Part of a small language model's weights: 11 layers.
Each number is 200 + 30 x the weight over its row's rms, rounded and kept within 0 to 999. Layers, rows and columns count from 0. The size before them is the row's rms in percent of the matrix's.

# gate: layer 3 MLP gate, 192x64, rms 0.261, rows 66-100, columns 0-63
# up: layer 3 MLP up, 192x64, rms 0.257, rows 66-100, columns 0-63
# down: layer 3 MLP down (transposed), 192x64, rms 0.228, rows 66-100, columns 0-63
gate66,119,220,179,216,275,183,176,200,237,191,236,203,218,188,181,118,198,151,124,193,191,165,206,211,241,170,194,178,189,196,192,177,202,202,198,195,196,147,197,171,185,157,222,199,164,218,192,197,177,232,196,157,257,182,153,131,207,207,230,206,199,197,246,220,174
up66,104,236,156,282,202,187,198,241,214,164,229,174,205,221,174,170,282,148,207,184,195,221,202,238,229,165,185,192,198,183,173,178,173,165,224,200,200,216,137,183,204,165,222,188,220,258,155,216,201,185,199,177,198,195,176,211,179,187,188,208,237,211,187,248,137
down66,098,144,181,225,155,224,214,218,203,196,236,227,165,152,208,228,169,198,213,219,212,238,215,204,201,275,209,186,149,219,221,218,221,235,200,194,210,267,204,288,219,204,181,204,238,196,164,204,227,239,155,191,179,268,186,221,211,186,172,195,204,206,172,181,230
gate67,110,210,277,157,193,188,196,203,195,198,191,254,241,260,164,151,188,216,166,204,205,162,162,244,237,189,165,191,163,155,185,181,197,196,181,215,216,184,178,168,146,197,195,194,199,228,209,184,221,200,195,171,234,164,248,133,190,216,232,207,234,239,252,205,212
up67,107,238,265,203,209,199,194,151,219,209,195,222,257,225,193,174,179,217,173,209,179,201,160,224,218,224,253,193,215,198,189,171,196,196,149,163,204,161,232,174,171,159,184,204,224,217,174,202,212,152,185,186,229,169,225,161,262,210,246,237,204,261,252,166,236
down67,085,172,249,170,195,220,244,204,194,185,224,215,182,166,139,200,132,189,195,227,196,227,230,185,163,175,202,171,240,222,234,198,197,204,204,162,176,164,171,211,163,196,203,218,245,198,236,177,220,194,218,232,148,210,149,269,166,217,244,141,206,168,218,212,233
gate68,104,214,162,172,164,186,158,151,225,151,240,208,204,139,216,203,225,269,247,216,198,171,220,170,202,213,211,198,201,198,199,253,178,170,176,169,230,176,153,171,147,226,149,147,213,157,185,171,182,192,210,189,223,164,211,226,205,255,171,176,186,209,185,212,197
up68,102,176,162,159,159,206,173,169,226,188,226,197,200,166,190,199,190,255,242,240,187,173,215,155,156,282,216,213,175,217,229,213,203,155,170,180,173,188,186,193,157,245,200,125,228,151,188,171,193,134,191,167,201,197,210,200,207,215,180,218,170,225,194,184,173
down68,101,225,260,255,231,211,152,190,232,195,199,215,193,185,181,184,179,195,263,238,196,199,153,161,160,147,188,206,200,192,196,199,240,197,171,168,175,210,247,141,247,167,196,186,208,209,238,178,220,155,165,185,237,219,178,210,175,186,187,226,123,223,215,195,222
gate69,115,196,188,169,254,168,190,202,212,203,203,224,168,167,218,219,224,200,204,191,173,183,207,160,202,186,190,204,218,193,196,200,172,236,139,187,177,207,164,179,209,227,255,209,186,205,200,213,207,142,124,145,228,220,257,245,164,183,191,184,217,149,292,189,189
up69,123,200,188,181,147,179,184,171,194,181,243,185,206,207,194,206,168,292,219,241,245,236,189,234,244,200,195,284,180,213,241,168,206,210,245,196,234,145,197,214,166,187,206,165,199,203,247,208,158,211,202,232,197,159,170,169,215,196,161,209,211,231,185,225,201
down69,115,193,179,187,197,181,242,206,175,191,158,239,117,179,211,161,179,203,189,236,188,242,208,195,194,183,172,213,162,156,181,190,177,189,202,203,153,237,206,195,182,165,189,191,243,185,154,169,147,156,191,174,208,195,261,160,180,173,174,217,183,211,174,129,250
gate70,116,195,171,214,178,140,193,221,214,206,199,163,208,208,241,213,223,177,190,153,192,150,216,164,213,192,222,174,212,126,195,230,203,192,202,129,182,203,159,184,222,243,203,193,190,200,200,235,235,197,139,162,252,187,184,188,190,265,184,233,197,168,224,135,223
up70,115,205,204,216,203,191,179,201,193,160,189,201,241,168,234,221,196,198,223,180,163,183,207,217,181,255,183,214,196,184,140,252,158,183,206,169,153,199,151,205,246,247,187,189,202,214,223,195,222,259,150,256,250,214,205,173,170,267,204,267,184,197,181,177,203
down70,110,247,231,185,197,148,241,157,217,214,173,190,240,195,146,167,213,135,222,213,206,179,195,180,186,227,166,222,224,180,211,169,236,193,185,271,168,213,139,199,250,153,177,201,225,232,227,215,175,235,173,227,201,141,194,179,199,237,183,184,172,212,223,213,193
gate71,113,262,188,208,175,195,155,215,228,151,222,212,303,214,213,170,185,146,237,214,206,210,238,187,199,212,198,148,197,200,205,190,208,139,222,171,189,232,152,234,189,204,159,237,177,184,199,164,188,156,205,193,206,149,202,156,186,224,173,205,181,224,212,232,211
up71,098,166,162,200,221,226,213,212,181,176,227,242,251,191,183,191,259,187,196,215,193,163,207,200,132,200,160,169,224,149,196,197,192,233,200,198,238,183,249,244,188,199,221,253,205,167,179,171,180,240,241,202,215,260,207,188,171,199,182,205,176,261,217,132,214
down71,094,250,136,189,190,168,175,205,215,194,212,217,242,185,189,181,151,181,223,220,163,225,156,222,191,182,206,199,222,192,217,175,226,160,151,219,234,205,192,181,237,146,210,261,213,201,156,183,162,194,164,167,268,229,176,211,203,228,148,193,215,221,213,260,231
gate72,096,227,180,220,189,236,175,156,176,172,227,151,170,117,189,186,225,241,201,192,225,220,211,180,171,204,201,150,240,183,204,219,210,214,206,213,184,191,239,169,166,174,206,160,178,168,172,169,170,252,254,178,238,200,217,225,141,219,170,233,212,186,178,227,256
up72,091,187,194,220,161,118,212,231,217,214,211,201,208,269,206,214,178,153,195,199,167,156,173,209,231,231,199,200,144,190,202,213,209,196,189,199,176,185,147,238,230,238,229,208,214,184,206,168,289,146,182,201,202,181,201,205,260,247,189,160,185,222,219,202,206
down72,099,181,246,201,261,223,173,217,158,164,172,234,161,170,207,225,200,202,203,201,209,272,221,171,224,201,211,214,226,235,196,202,151,215,184,155,144,212,218,199,179,217,144,180,179,228,172,164,147,189,191,152,217,225,191,231,193,213,189,266,194,140,180,205,218
gate73,101,263,208,170,195,170,243,228,224,184,176,201,191,214,207,164,148,215,163,178,173,204,185,198,220,187,266,214,209,240,184,171,202,133,199,180,215,201,196,230,170,252,194,185,188,143,163,205,178,179,170,235,216,224,188,157,152,188,253,186,131,231,201,172,199
up73,109,259,230,209,233,199,192,222,284,202,194,161,210,224,209,184,200,231,181,174,163,164,232,226,254,193,222,201,169,228,169,197,195,196,209,226,170,177,220,224,174,225,209,193,207,228,219,204,149,151,205,225,205,163,130,171,188,167,194,176,163,222,250,137,179
down73,111,247,206,176,186,151,246,214,148,218,170,221,183,190,231,206,196,224,161,173,133,229,213,221,217,135,202,215,201,243,185,159,231,169,228,211,207,201,188,228,135,152,214,190,210,197,220,158,191,234,199,230,220,227,201,177,203,188,217,228,197,257,249,230,152
gate74,089,153,237,191,210,201,188,211,178,216,267,225,205,202,205,192,175,205,218,170,229,227,192,203,176,180,216,159,187,232,185,205,140,230,236,176,188,156,142,189,225,256,213,223,161,184,207,169,169,184,177,167,221,215,189,162,180,243,248,176,173,281,219,157,172
up74,098,165,202,197,178,188,176,201,171,194,226,198,180,150,168,203,178,232,226,189,194,196,194,179,139,172,186,200,166,195,184,187,135,246,218,186,167,183,162,186,222,288,187,204,242,201,256,195,172,183,225,179,227,249,204,200,173,232,247,219,163,203,238,156,146
down74,103,174,194,219,172,220,192,202,180,217,201,171,185,213,138,199,177,250,195,141,199,178,185,144,214,167,192,240,244,161,225,137,214,229,218,240,211,234,212,233,198,154,178,211,135,203,184,244,260,238,195,225,210,231,191,241,237,223,187,183,188,163,222,183,183
gate75,110,206,145,189,214,213,256,235,205,204,205,200,221,202,192,228,178,211,199,218,164,210,240,162,170,239,174,175,226,129,232,183,223,200,258,197,211,239,183,198,189,249,136,249,179,261,174,195,216,164,205,157,191,218,184,219,203,193,238,229,184,231,214,251,242
up75,119,250,227,205,234,186,136,196,227,209,187,236,210,234,209,151,226,198,190,155,230,205,143,246,223,202,187,183,238,265,149,207,210,232,179,158,160,188,198,190,196,144,225,190,217,155,202,190,224,224,138,238,221,196,196,182,209,204,170,168,197,174,212,145,195
down75,096,225,170,212,153,224,223,162,160,203,183,169,204,239,252,201,181,176,217,206,173,181,236,202,209,229,172,204,176,151,254,194,206,171,199,185,270,196,202,144,209,256,242,150,202,172,203,176,183,270,231,202,217,236,185,195,199,160,234,215,232,167,230,219,221
gate76,105,178,206,223,227,162,183,198,206,195,232,223,258,192,238,181,213,252,220,212,206,206,199,126,169,196,239,140,189,176,235,204,173,198,138,213,253,234,236,177,168,209,228,185,176,195,188,242,181,180,218,175,232,260,237,158,155,195,211,171,210,197,231,167,181
up76,106,183,228,172,179,217,180,187,184,173,184,168,136,192,179,231,208,157,140,171,172,258,242,171,175,230,215,183,170,175,206,255,208,173,184,178,179,189,179,191,233,151,171,192,182,200,179,228,164,193,196,264,122,173,176,221,190,208,164,206,203,167,155,214,210
down76,095,187,136,164,218,267,209,172,214,224,196,192,177,240,247,241,176,157,214,192,236,184,185,168,197,178,205,209,228,203,144,223,162,228,193,189,195,183,189,230,164,197,196,238,237,200,178,244,199,234,230,220,217,217,142,165,181,183,198,261,151,261,183,206,185
gate77,099,139,180,164,179,213,197,158,158,220,190,147,165,206,120,184,227,185,209,200,213,223,191,200,125,158,180,159,203,241,243,192,218,215,222,196,190,222,192,168,187,217,173,215,219,250,228,231,176,206,189,199,223,159,211,226,211,189,191,226,238,154,177,155,151
up77,105,187,200,206,238,203,196,195,163,202,194,168,199,217,154,212,199,154,214,246,238,209,154,214,174,250,169,200,256,248,232,169,200,186,169,212,222,205,233,169,154,200,223,239,179,215,238,188,190,254,112,157,177,171,222,219,227,182,215,174,228,173,169,168,178
down77,099,217,183,223,210,179,169,236,218,133,245,201,175,114,268,177,175,184,202,147,185,158,203,195,217,211,195,186,171,184,220,215,267,204,232,167,175,177,213,205,260,215,209,189,190,209,194,183,184,219,245,211,150,265,197,188,215,193,189,188,191,178,241,180,214
gate78,100,166,174,214,194,189,187,165,175,180,226,140,144,135,161,169,235,205,209,188,213,247,218,181,212,171,182,197,215,205,158,207,150,241,199,217,190,178,186,168,202,206,219,190,193,141,203,161,206,160,207,194,179,178,191,244,264,229,215,219,206,147,170,270,218
up78,108,201,162,205,187,206,188,213,201,156,228,186,203,117,159,166,199,200,203,208,202,231,259,195,205,148,151,133,230,171,161,203,140,225,185,236,223,183,163,188,194,195,220,232,188,176,202,180,181,202,220,157,188,175,231,203,250,224,187,228,164,167,212,256,230
down78,101,208,173,200,205,206,226,156,171,271,159,251,199,246,186,200,195,198,234,236,162,152,220,137,208,200,200,173,230,175,186,219,153,168,188,262,210,197,235,222,210,201,200,178,117,173,231,242,243,175,195,218,203,194,199,204,185,181,239,185,213,213,217,151,196
gate79,094,226,217,186,174,181,144,179,152,198,197,183,211,268,176,218,182,191,211,194,191,203,189,154,203,216,183,162,165,137,229,181,196,135,120,207,221,215,223,235,198,182,239,228,252,247,222,189,228,160,196,206,241,212,187,203,166,189,235,216,210,172,169,210,244
up79,096,203,226,219,220,227,157,185,138,198,201,174,185,200,182,191,206,153,166,226,179,168,195,189,205,202,165,235,236,240,212,229,231,211,214,200,187,223,192,140,210,201,252,253,162,195,164,250,215,191,271,242,147,237,194,221,247,180,157,179,158,180,222,206,218
down79,097,194,161,237,186,238,218,191,195,199,237,227,151,186,212,202,243,206,260,201,218,186,222,184,197,226,195,196,210,182,178,167,206,224,196,166,195,209,177,198,250,191,229,210,153,173,194,182,194,324,161,252,209,199,177,195,165,201,155,174,194,163,183,181,254
gate80,084,144,161,226,234,178,189,166,181,149,228,194,204,150,165,198,192,168,188,217,204,253,253,186,230,205,206,237,181,146,204,220,156,172,198,209,262,191,194,198,218,152,189,228,191,241,257,216,146,167,209,211,242,166,190,202,190,156,211,213,235,194,171,177,176
up80,080,201,151,199,216,207,172,187,185,206,214,186,185,203,146,195,182,188,169,203,215,187,245,173,247,203,170,256,201,232,203,240,163,234,178,247,215,197,157,190,221,213,263,202,170,210,260,199,172,177,217,198,221,164,181,141,247,138,250,203,187,149,168,179,210
down80,095,214,207,270,185,231,231,197,204,175,202,223,169,224,270,174,216,234,176,189,189,206,196,141,171,195,189,157,200,172,168,177,187,167,220,153,195,206,225,208,206,248,150,199,198,165,254,175,154,189,215,213,160,216,229,164,200,208,166,161,213,170,257,225,250
gate81,094,187,229,285,138,176,167,198,178,164,205,220,168,233,212,225,158,229,177,209,234,194,177,198,195,206,208,239,161,192,229,197,167,233,183,205,189,177,204,179,175,205,165,245,198,136,186,204,170,172,216,180,203,196,207,185,238,255,227,208,220,260,238,161,255
up81,099,220,196,137,240,196,149,191,207,215,231,219,167,240,164,168,231,173,205,165,218,264,201,227,211,169,202,161,202,228,190,240,209,174,171,236,202,235,253,243,228,136,220,194,184,224,178,208,203,147,223,221,229,157,193,227,223,152,172,211,208,205,200,200,149
down81,113,239,219,168,222,145,207,178,228,242,220,198,209,222,175,146,235,161,162,179,200,193,244,203,200,189,207,153,172,185,192,245,242,164,230,190,243,161,252,246,203,152,224,218,158,213,212,153,209,218,214,221,195,239,210,262,228,178,218,226,188,201,245,172,193
gate82,128,179,259,196,199,203,136,224,218,178,175,205,174,220,206,208,206,227,127,147,185,196,218,185,188,189,185,176,136,216,208,222,213,208,211,178,174,145,183,188,179,143,243,222,218,186,213,172,140,225,185,191,169,150,218,207,240,201,155,166,150,206,224,233,227
up82,113,189,203,155,204,276,153,255,191,238,190,155,188,233,197,205,187,231,146,196,168,190,207,161,190,186,188,166,180,177,208,163,191,216,201,209,160,171,179,208,206,206,214,245,215,164,210,206,175,164,222,152,220,237,165,246,182,167,266,177,131,204,211,217,192
down82,110,169,177,257,212,164,208,145,229,213,214,172,190,172,227,163,234,204,207,151,235,162,153,176,202,227,214,216,212,201,173,173,208,183,197,216,206,211,190,149,187,122,211,173,226,233,189,180,241,253,210,235,174,184,183,191,155,212,153,221,236,272,215,210,192
gate83,090,215,221,175,239,269,175,228,196,212,176,209,173,240,211,166,166,243,196,194,201,270,167,159,184,185,180,209,223,139,249,196,203,185,170,196,228,176,220,166,178,185,158,208,169,233,195,183,125,222,185,158,206,228,170,205,164,227,214,238,192,148,201,224,201
up83,088,152,183,231,164,191,213,165,166,176,176,166,183,204,224,212,170,169,156,212,223,218,225,201,217,224,214,196,162,186,197,281,156,200,217,172,203,269,228,184,175,144,192,208,243,183,212,255,185,193,215,223,138,140,196,197,176,258,232,195,196,212,216,198,195
down83,094,180,209,191,184,250,185,205,196,250,225,206,201,176,195,174,184,240,215,205,159,214,190,173,193,223,246,265,229,219,175,160,230,211,168,195,206,191,196,175,193,173,175,185,137,231,183,134,147,257,232,228,154,214,157,180,195,185,153,239,230,209,178,228,159
gate84,116,233,197,188,174,198,214,193,202,218,192,215,232,191,218,208,216,210,204,215,190,192,186,203,175,243,200,221,204,233,239,177,223,262,255,172,254,166,207,216,227,196,157,230,183,195,181,209,255,210,246,145,144,272,182,207,197,133,223,241,206,200,178,262,234
up84,110,234,204,197,169,225,208,134,228,163,208,192,192,202,236,197,168,234,286,196,189,199,196,268,205,271,193,230,159,188,218,243,159,188,204,183,220,218,233,208,203,219,190,150,191,210,203,176,160,216,172,168,174,207,208,261,242,208,217,253,195,180,220,173,209
down84,103,185,170,208,252,197,140,236,201,212,204,225,217,180,254,181,201,153,135,193,172,219,161,167,179,179,147,267,204,183,218,191,205,231,159,217,206,184,208,230,216,233,154,231,192,176,213,240,218,174,223,187,173,207,228,132,185,182,202,234,226,196,219,147,223
gate85,113,193,206,185,174,211,197,235,225,181,170,196,200,245,221,208,139,154,180,259,187,235,258,182,184,140,150,257,169,174,188,206,193,256,191,194,198,219,224,230,190,185,183,222,162,189,188,157,160,197,220,240,202,227,212,166,206,198,258,207,224,242,216,218,149
up85,109,196,165,199,196,214,181,211,228,178,225,201,216,234,233,237,134,195,245,254,165,195,248,198,159,165,186,228,185,149,228,204,173,266,181,239,207,206,157,243,202,231,183,216,200,173,170,193,184,178,238,212,234,256,219,208,134,160,192,213,192,241,195,211,176
down85,097,183,213,173,172,223,182,130,152,197,192,178,218,199,194,208,238,223,221,235,156,221,245,213,238,180,223,167,200,227,168,196,237,210,236,155,171,211,235,181,195,164,147,138,257,173,220,212,196,195,184,188,160,226,220,249,188,215,179,189,155,265,217,192,223
gate86,103,197,280,158,160,224,137,204,213,226,145,212,173,190,204,143,207,214,191,195,200,194,233,178,204,183,191,180,161,171,177,189,223,215,179,222,195,199,118,155,215,194,268,206,204,180,198,203,220,168,189,222,191,193,186,206,168,210,232,183,206,151,215,264,155
up86,119,224,174,215,208,161,271,142,217,236,213,208,241,180,188,196,187,198,255,181,221,199,167,232,179,228,180,205,258,180,202,199,158,221,234,152,243,203,209,239,197,136,148,169,245,203,186,189,199,221,225,161,207,227,172,218,169,150,168,199,201,186,209,153,209
down86,128,226,213,237,228,161,172,195,232,143,230,193,175,162,230,223,173,188,246,202,259,215,167,231,178,222,174,186,182,243,171,176,201,183,191,180,254,199,203,235,223,172,141,161,217,217,218,175,228,158,207,180,180,181,165,207,215,199,148,222,159,236,236,137,199
gate87,086,214,166,206,189,196,127,183,144,244,163,141,198,181,244,227,245,225,186,190,222,178,229,186,216,145,174,154,252,207,208,218,190,166,208,171,209,219,160,175,196,249,199,173,203,170,226,200,189,147,195,245,250,246,190,206,203,207,190,147,221,197,207,222,189
up87,084,200,150,200,169,194,149,216,143,222,164,206,209,250,155,194,173,253,167,202,204,181,227,214,205,233,247,199,210,184,191,170,162,186,160,171,214,207,217,182,163,187,189,168,221,189,190,213,172,236,249,200,226,256,236,203,140,174,230,179,223,172,270,175,184
down87,095,192,203,202,219,206,151,255,152,201,207,193,225,189,166,200,191,211,251,174,202,215,161,191,241,209,226,167,215,174,191,248,200,183,203,204,246,203,176,220,169,139,155,234,200,213,206,192,195,251,170,230,224,209,212,246,220,207,219,236,211,164,304,157,207
gate88,093,179,232,215,168,203,196,191,214,203,206,182,131,233,169,180,170,155,220,209,189,168,222,205,194,186,192,161,168,158,188,226,142,216,264,185,195,193,156,161,178,225,167,218,203,196,167,221,273,176,172,190,194,130,208,151,229,220,210,187,194,197,163,162,250
up88,125,183,202,191,230,244,215,176,275,200,217,221,164,180,179,213,236,229,182,243,252,187,216,198,215,188,210,192,179,135,218,189,173,259,236,210,209,172,248,192,153,185,213,219,173,202,197,209,216,220,220,150,211,179,257,191,162,153,190,212,216,188,190,120,234
down88,108,160,142,169,198,180,195,215,173,208,196,193,220,229,237,201,202,190,230,172,190,269,168,224,182,221,189,217,235,275,180,178,201,180,166,241,233,202,166,207,187,189,162,213,216,230,213,199,145,247,239,214,241,268,178,187,194,222,212,192,201,259,199,252,171
gate89,103,225,193,210,168,165,177,197,220,174,143,217,193,234,191,229,165,206,168,222,211,171,176,198,231,172,176,156,156,209,162,195,171,189,164,286,253,209,198,204,233,205,203,236,176,187,222,237,244,227,242,186,166,185,232,224,229,170,164,213,262,198,207,203,146
up89,097,229,167,172,125,163,226,241,226,208,161,163,205,221,228,214,174,238,177,164,170,176,140,220,197,212,185,215,234,247,197,167,256,185,179,176,194,196,226,185,246,253,215,153,224,195,185,223,252,224,136,182,171,205,173,233,227,179,202,190,211,191,196,206,195
down89,102,188,182,220,183,218,246,191,187,255,178,227,209,217,242,240,229,213,209,252,219,209,225,263,206,239,166,186,260,158,210,179,154,194,173,183,186,219,213,158,222,132,249,165,208,200,190,157,188,157,185,155,168,246,171,220,178,196,241,203,187,198,225,190,182
gate90,094,169,215,175,198,211,220,194,221,227,164,230,243,253,233,191,241,190,203,251,223,171,165,167,172,229,219,190,191,216,213,246,215,202,182,224,139,260,145,214,262,225,279,207,190,230,186,195,205,226,174,217,222,194,175,162,192,204,227,193,207,189,251,229,227
up90,100,167,235,176,177,225,236,156,216,159,248,135,232,191,151,237,188,222,193,183,190,196,227,195,201,189,166,146,186,193,199,209,175,181,263,148,269,211,206,209,199,203,141,202,202,226,211,238,237,233,220,196,180,203,211,228,183,136,185,250,195,193,198,179,222
down90,103,160,199,205,222,217,193,237,183,174,152,191,232,188,160,239,173,234,258,198,208,190,226,178,214,180,130,189,200,192,185,160,243,214,231,155,210,222,223,236,238,230,168,196,264,196,146,198,157,169,208,179,160,165,235,237,189,156,180,228,228,191,218,172,221
gate91,099,167,197,200,248,267,227,152,203,144,173,178,237,166,209,213,239,209,190,193,146,213,195,209,245,225,240,227,209,192,164,192,185,256,233,182,220,189,182,185,175,158,170,175,183,198,158,184,187,219,232,206,238,153,173,206,158,212,246,229,181,149,170,164,189
up91,099,179,200,167,191,228,248,195,243,229,182,215,232,216,190,148,225,221,150,174,162,168,138,261,208,191,211,153,216,209,193,221,155,215,180,231,235,248,211,220,207,145,212,162,206,159,163,204,188,215,193,149,265,170,209,204,194,183,245,192,200,179,220,173,182
down91,106,187,204,142,190,207,171,201,199,145,232,202,214,256,219,184,252,169,214,223,151,219,169,218,204,224,188,204,169,179,125,213,226,200,225,155,142,187,201,195,227,156,205,189,199,188,183,171,247,190,211,183,187,149,165,160,161,126,222,218,205,207,226,176,183
gate92,087,166,245,174,161,206,230,218,229,230,236,288,210,215,206,231,204,212,191,191,196,144,218,237,221,256,168,174,230,143,133,175,180,229,208,212,206,215,170,214,189,158,209,218,251,183,219,224,212,233,197,169,188,169,166,189,175,195,167,206,206,172,163,220,236
up92,078,243,162,244,252,158,147,198,143,151,208,153,185,145,185,180,218,170,207,207,151,240,208,207,223,181,199,200,214,231,223,206,243,192,176,184,231,168,246,199,177,223,190,253,163,221,198,183,191,165,159,219,217,202,192,214,188,177,226,221,191,216,273,175,182
down92,092,190,192,194,265,209,255,219,235,231,186,221,191,198,166,195,202,157,220,151,172,202,204,226,232,236,234,140,218,192,185,221,202,196,257,161,184,163,194,218,179,212,226,250,142,227,184,187,191,207,223,127,218,154,209,218,187,245,222,219,215,176,175,231,246
gate93,081,208,222,213,181,184,215,214,201,159,231,184,217,239,185,151,163,200,212,199,234,230,232,214,222,207,169,194,196,173,239,201,221,235,242,230,214,204,213,216,193,234,143,201,132,262,178,155,152,162,231,148,146,162,241,208,183,207,185,253,236,211,197,210,168
up93,083,194,187,170,214,234,191,158,160,190,190,231,190,152,187,234,235,216,222,171,173,179,134,215,122,191,216,200,187,197,175,197,233,203,179,201,203,212,166,168,194,164,231,197,252,180,200,226,233,219,186,216,284,243,143,189,232,183,185,164,174,158,203,166,179
down93,091,241,217,199,175,144,194,204,222,197,229,213,200,236,165,179,145,193,217,217,172,213,198,247,219,237,163,212,234,166,179,182,176,174,184,160,155,202,199,111,142,180,172,185,188,256,209,208,155,141,191,159,211,187,218,210,196,214,224,188,190,205,204,241,251
gate94,102,178,178,222,162,215,211,193,247,206,183,239,175,115,221,188,202,184,189,182,183,172,176,195,261,191,182,238,244,201,179,204,162,186,202,217,173,218,148,222,200,270,172,198,219,202,259,170,223,185,245,154,176,145,160,220,225,220,183,204,201,245,212,174,187
up94,103,196,153,236,206,205,190,229,220,202,172,193,190,209,153,200,199,150,180,196,209,248,224,216,133,282,250,206,229,158,190,190,186,199,206,219,195,221,215,208,187,139,191,215,220,220,138,130,198,179,188,219,165,211,192,259,221,216,200,156,201,201,252,212,175
down94,104,148,278,194,159,242,150,240,154,200,203,161,218,212,164,262,236,206,200,216,189,264,198,171,187,197,223,192,210,204,193,195,209,226,225,186,216,216,225,205,189,184,182,254,150,220,215,174,198,222,194,250,222,164,194,232,187,230,264,192,196,169,171,167,221
gate95,107,206,259,226,194,236,185,193,191,196,205,199,209,238,197,203,167,117,182,208,233,190,239,214,171,187,197,174,173,168,218,198,177,187,197,211,208,188,198,163,190,195,170,234,175,190,195,160,174,185,186,231,200,93,194,207,269,258,228,217,189,221,189,269,197
up95,095,235,196,225,173,256,124,216,204,202,200,153,203,235,248,196,155,170,233,208,241,219,232,182,127,254,208,239,201,168,227,231,159,217,243,185,208,197,203,123,206,220,170,201,190,161,231,198,185,207,173,202,175,179,163,194,189,213,217,198,180,176,206,225,181
down95,098,175,162,196,188,177,200,126,206,220,233,195,165,203,165,206,281,203,217,203,176,195,188,168,237,188,176,196,165,190,146,186,196,192,228,157,177,186,197,218,250,173,221,172,165,237,186,232,178,151,152,160,203,222,238,209,147,187,238,205,172,199,182,147,232
gate96,078,234,199,218,195,136,188,225,249,241,186,205,187,247,171,206,224,198,205,225,230,250,241,174,222,133,172,208,187,177,224,216,209,278,221,196,229,218,224,222,199,220,166,258,176,233,221,181,213,194,177,184,222,181,220,163,170,204,196,238,199,174,207,271,161
up96,079,211,227,199,151,160,210,236,214,232,151,184,195,213,182,202,238,197,204,213,178,215,216,180,192,136,139,177,178,181,237,273,164,197,192,202,228,242,223,198,212,204,174,250,254,191,216,192,242,226,184,185,216,159,219,204,194,220,159,223,200,201,228,284,163
down96,091,173,235,181,213,208,200,209,148,138,231,222,228,233,225,221,206,170,195,163,215,219,212,168,196,231,235,180,220,202,135,168,240,159,190,267,266,212,232,176,214,145,190,196,209,172,228,207,240,240,151,233,210,174,197,226,195,212,240,210,213,183,170,182,232
gate97,104,245,179,249,160,192,230,149,164,158,255,195,205,147,175,223,200,226,197,217,274,247,242,196,215,164,184,211,200,220,163,214,166,180,175,215,203,174,211,212,202,249,178,183,158,209,207,191,207,200,193,138,187,208,173,186,231,213,181,262,204,188,150,237,191
up97,096,208,194,232,193,203,219,193,200,194,222,218,188,184,197,264,184,156,200,202,190,209,234,192,214,246,185,235,201,186,213,220,162,205,243,265,278,189,208,187,255,197,115,163,201,204,219,187,177,159,255,184,208,162,167,176,204,228,254,236,232,234,197,179,202
down97,105,168,218,221,247,258,214,229,231,195,181,193,151,216,173,197,149,179,168,185,224,172,167,149,220,124,210,140,227,201,237,218,179,184,131,176,157,231,181,233,191,225,212,189,219,192,206,165,207,204,205,205,143,196,237,173,179,190,187,210,191,240,196,206,245
gate98,086,146,240,226,214,199,159,159,159,258,230,162,222,189,215,210,187,191,232,167,211,208,182,145,156,193,212,124,179,169,151,199,257,239,176,188,188,211,160,176,227,231,194,197,214,179,187,208,182,156,195,221,236,187,200,145,164,238,231,205,213,182,195,229,195
up98,090,255,177,152,175,219,203,192,175,135,174,205,175,226,143,201,193,185,254,158,188,203,204,251,217,225,192,233,207,216,209,226,122,192,212,184,251,226,242,205,251,189,228,174,177,168,159,230,236,239,185,175,165,172,227,211,240,183,178,198,219,208,208,186,191
down98,098,213,250,169,190,191,218,200,191,201,213,195,137,142,233,199,260,255,208,249,169,192,168,161,144,199,204,190,169,207,189,237,171,235,199,186,181,242,214,184,178,224,175,225,221,202,186,225,242,153,160,227,219,177,249,174,231,182,138,213,183,237,225,207,200
gate99,105,192,203,232,233,176,181,157,151,178,252,234,202,170,207,238,156,166,223,208,219,176,174,230,162,244,230,191,182,209,187,260,192,194,166,228,233,215,184,245,196,199,208,215,176,132,159,196,176,236,215,225,189,185,156,168,188,253,209,198,207,224,231,205,271
up99,099,256,203,180,197,180,180,239,255,259,224,174,219,277,177,159,204,191,163,171,169,228,226,188,238,163,164,228,203,214,203,148,224,238,209,189,216,187,200,182,177,210,238,205,174,256,222,218,205,183,167,183,171,185,236,192,195,147,197,199,180,199,233,204,133
down99,107,197,250,202,196,217,170,208,214,236,189,221,247,252,191,153,194,238,210,205,186,233,197,198,236,212,199,151,193,213,216,193,180,160,209,158,228,150,242,141,189,178,249,241,223,225,190,197,207,214,291,178,174,246,167,212,237,213,208,158,178,191,232,219,175
gate100,095,164,191,205,198,228,189,192,170,231,205,159,201,163,189,222,216,194,277,196,207,215,187,224,189,176,169,212,226,252,279,197,184,213,207,146,203,249,215,206,202,258,232,207,251,184,171,189,184,178,190,186,163,222,201,192,204,164,220,221,219,188,110,168,244
up100,100,202,229,192,159,161,215,208,173,184,199,229,210,254,215,164,186,178,173,229,233,178,212,160,231,166,181,185,196,182,145,237,215,185,167,217,210,166,194,222,225,149,138,211,151,210,233,228,240,234,192,162,240,208,174,210,237,204,211,172,176,176,239,268,152
down100,103,206,221,215,191,191,142,238,219,200,150,207,211,169,196,222,208,157,276,148,167,229,163,223,202,179,159,230,244,203,202,184,200,158,184,171,181,183,166,168,217,227,231,239,207,170,165,169,162,167,156,181,187,202,188,225,227,220,226,218,279,193,234,192,186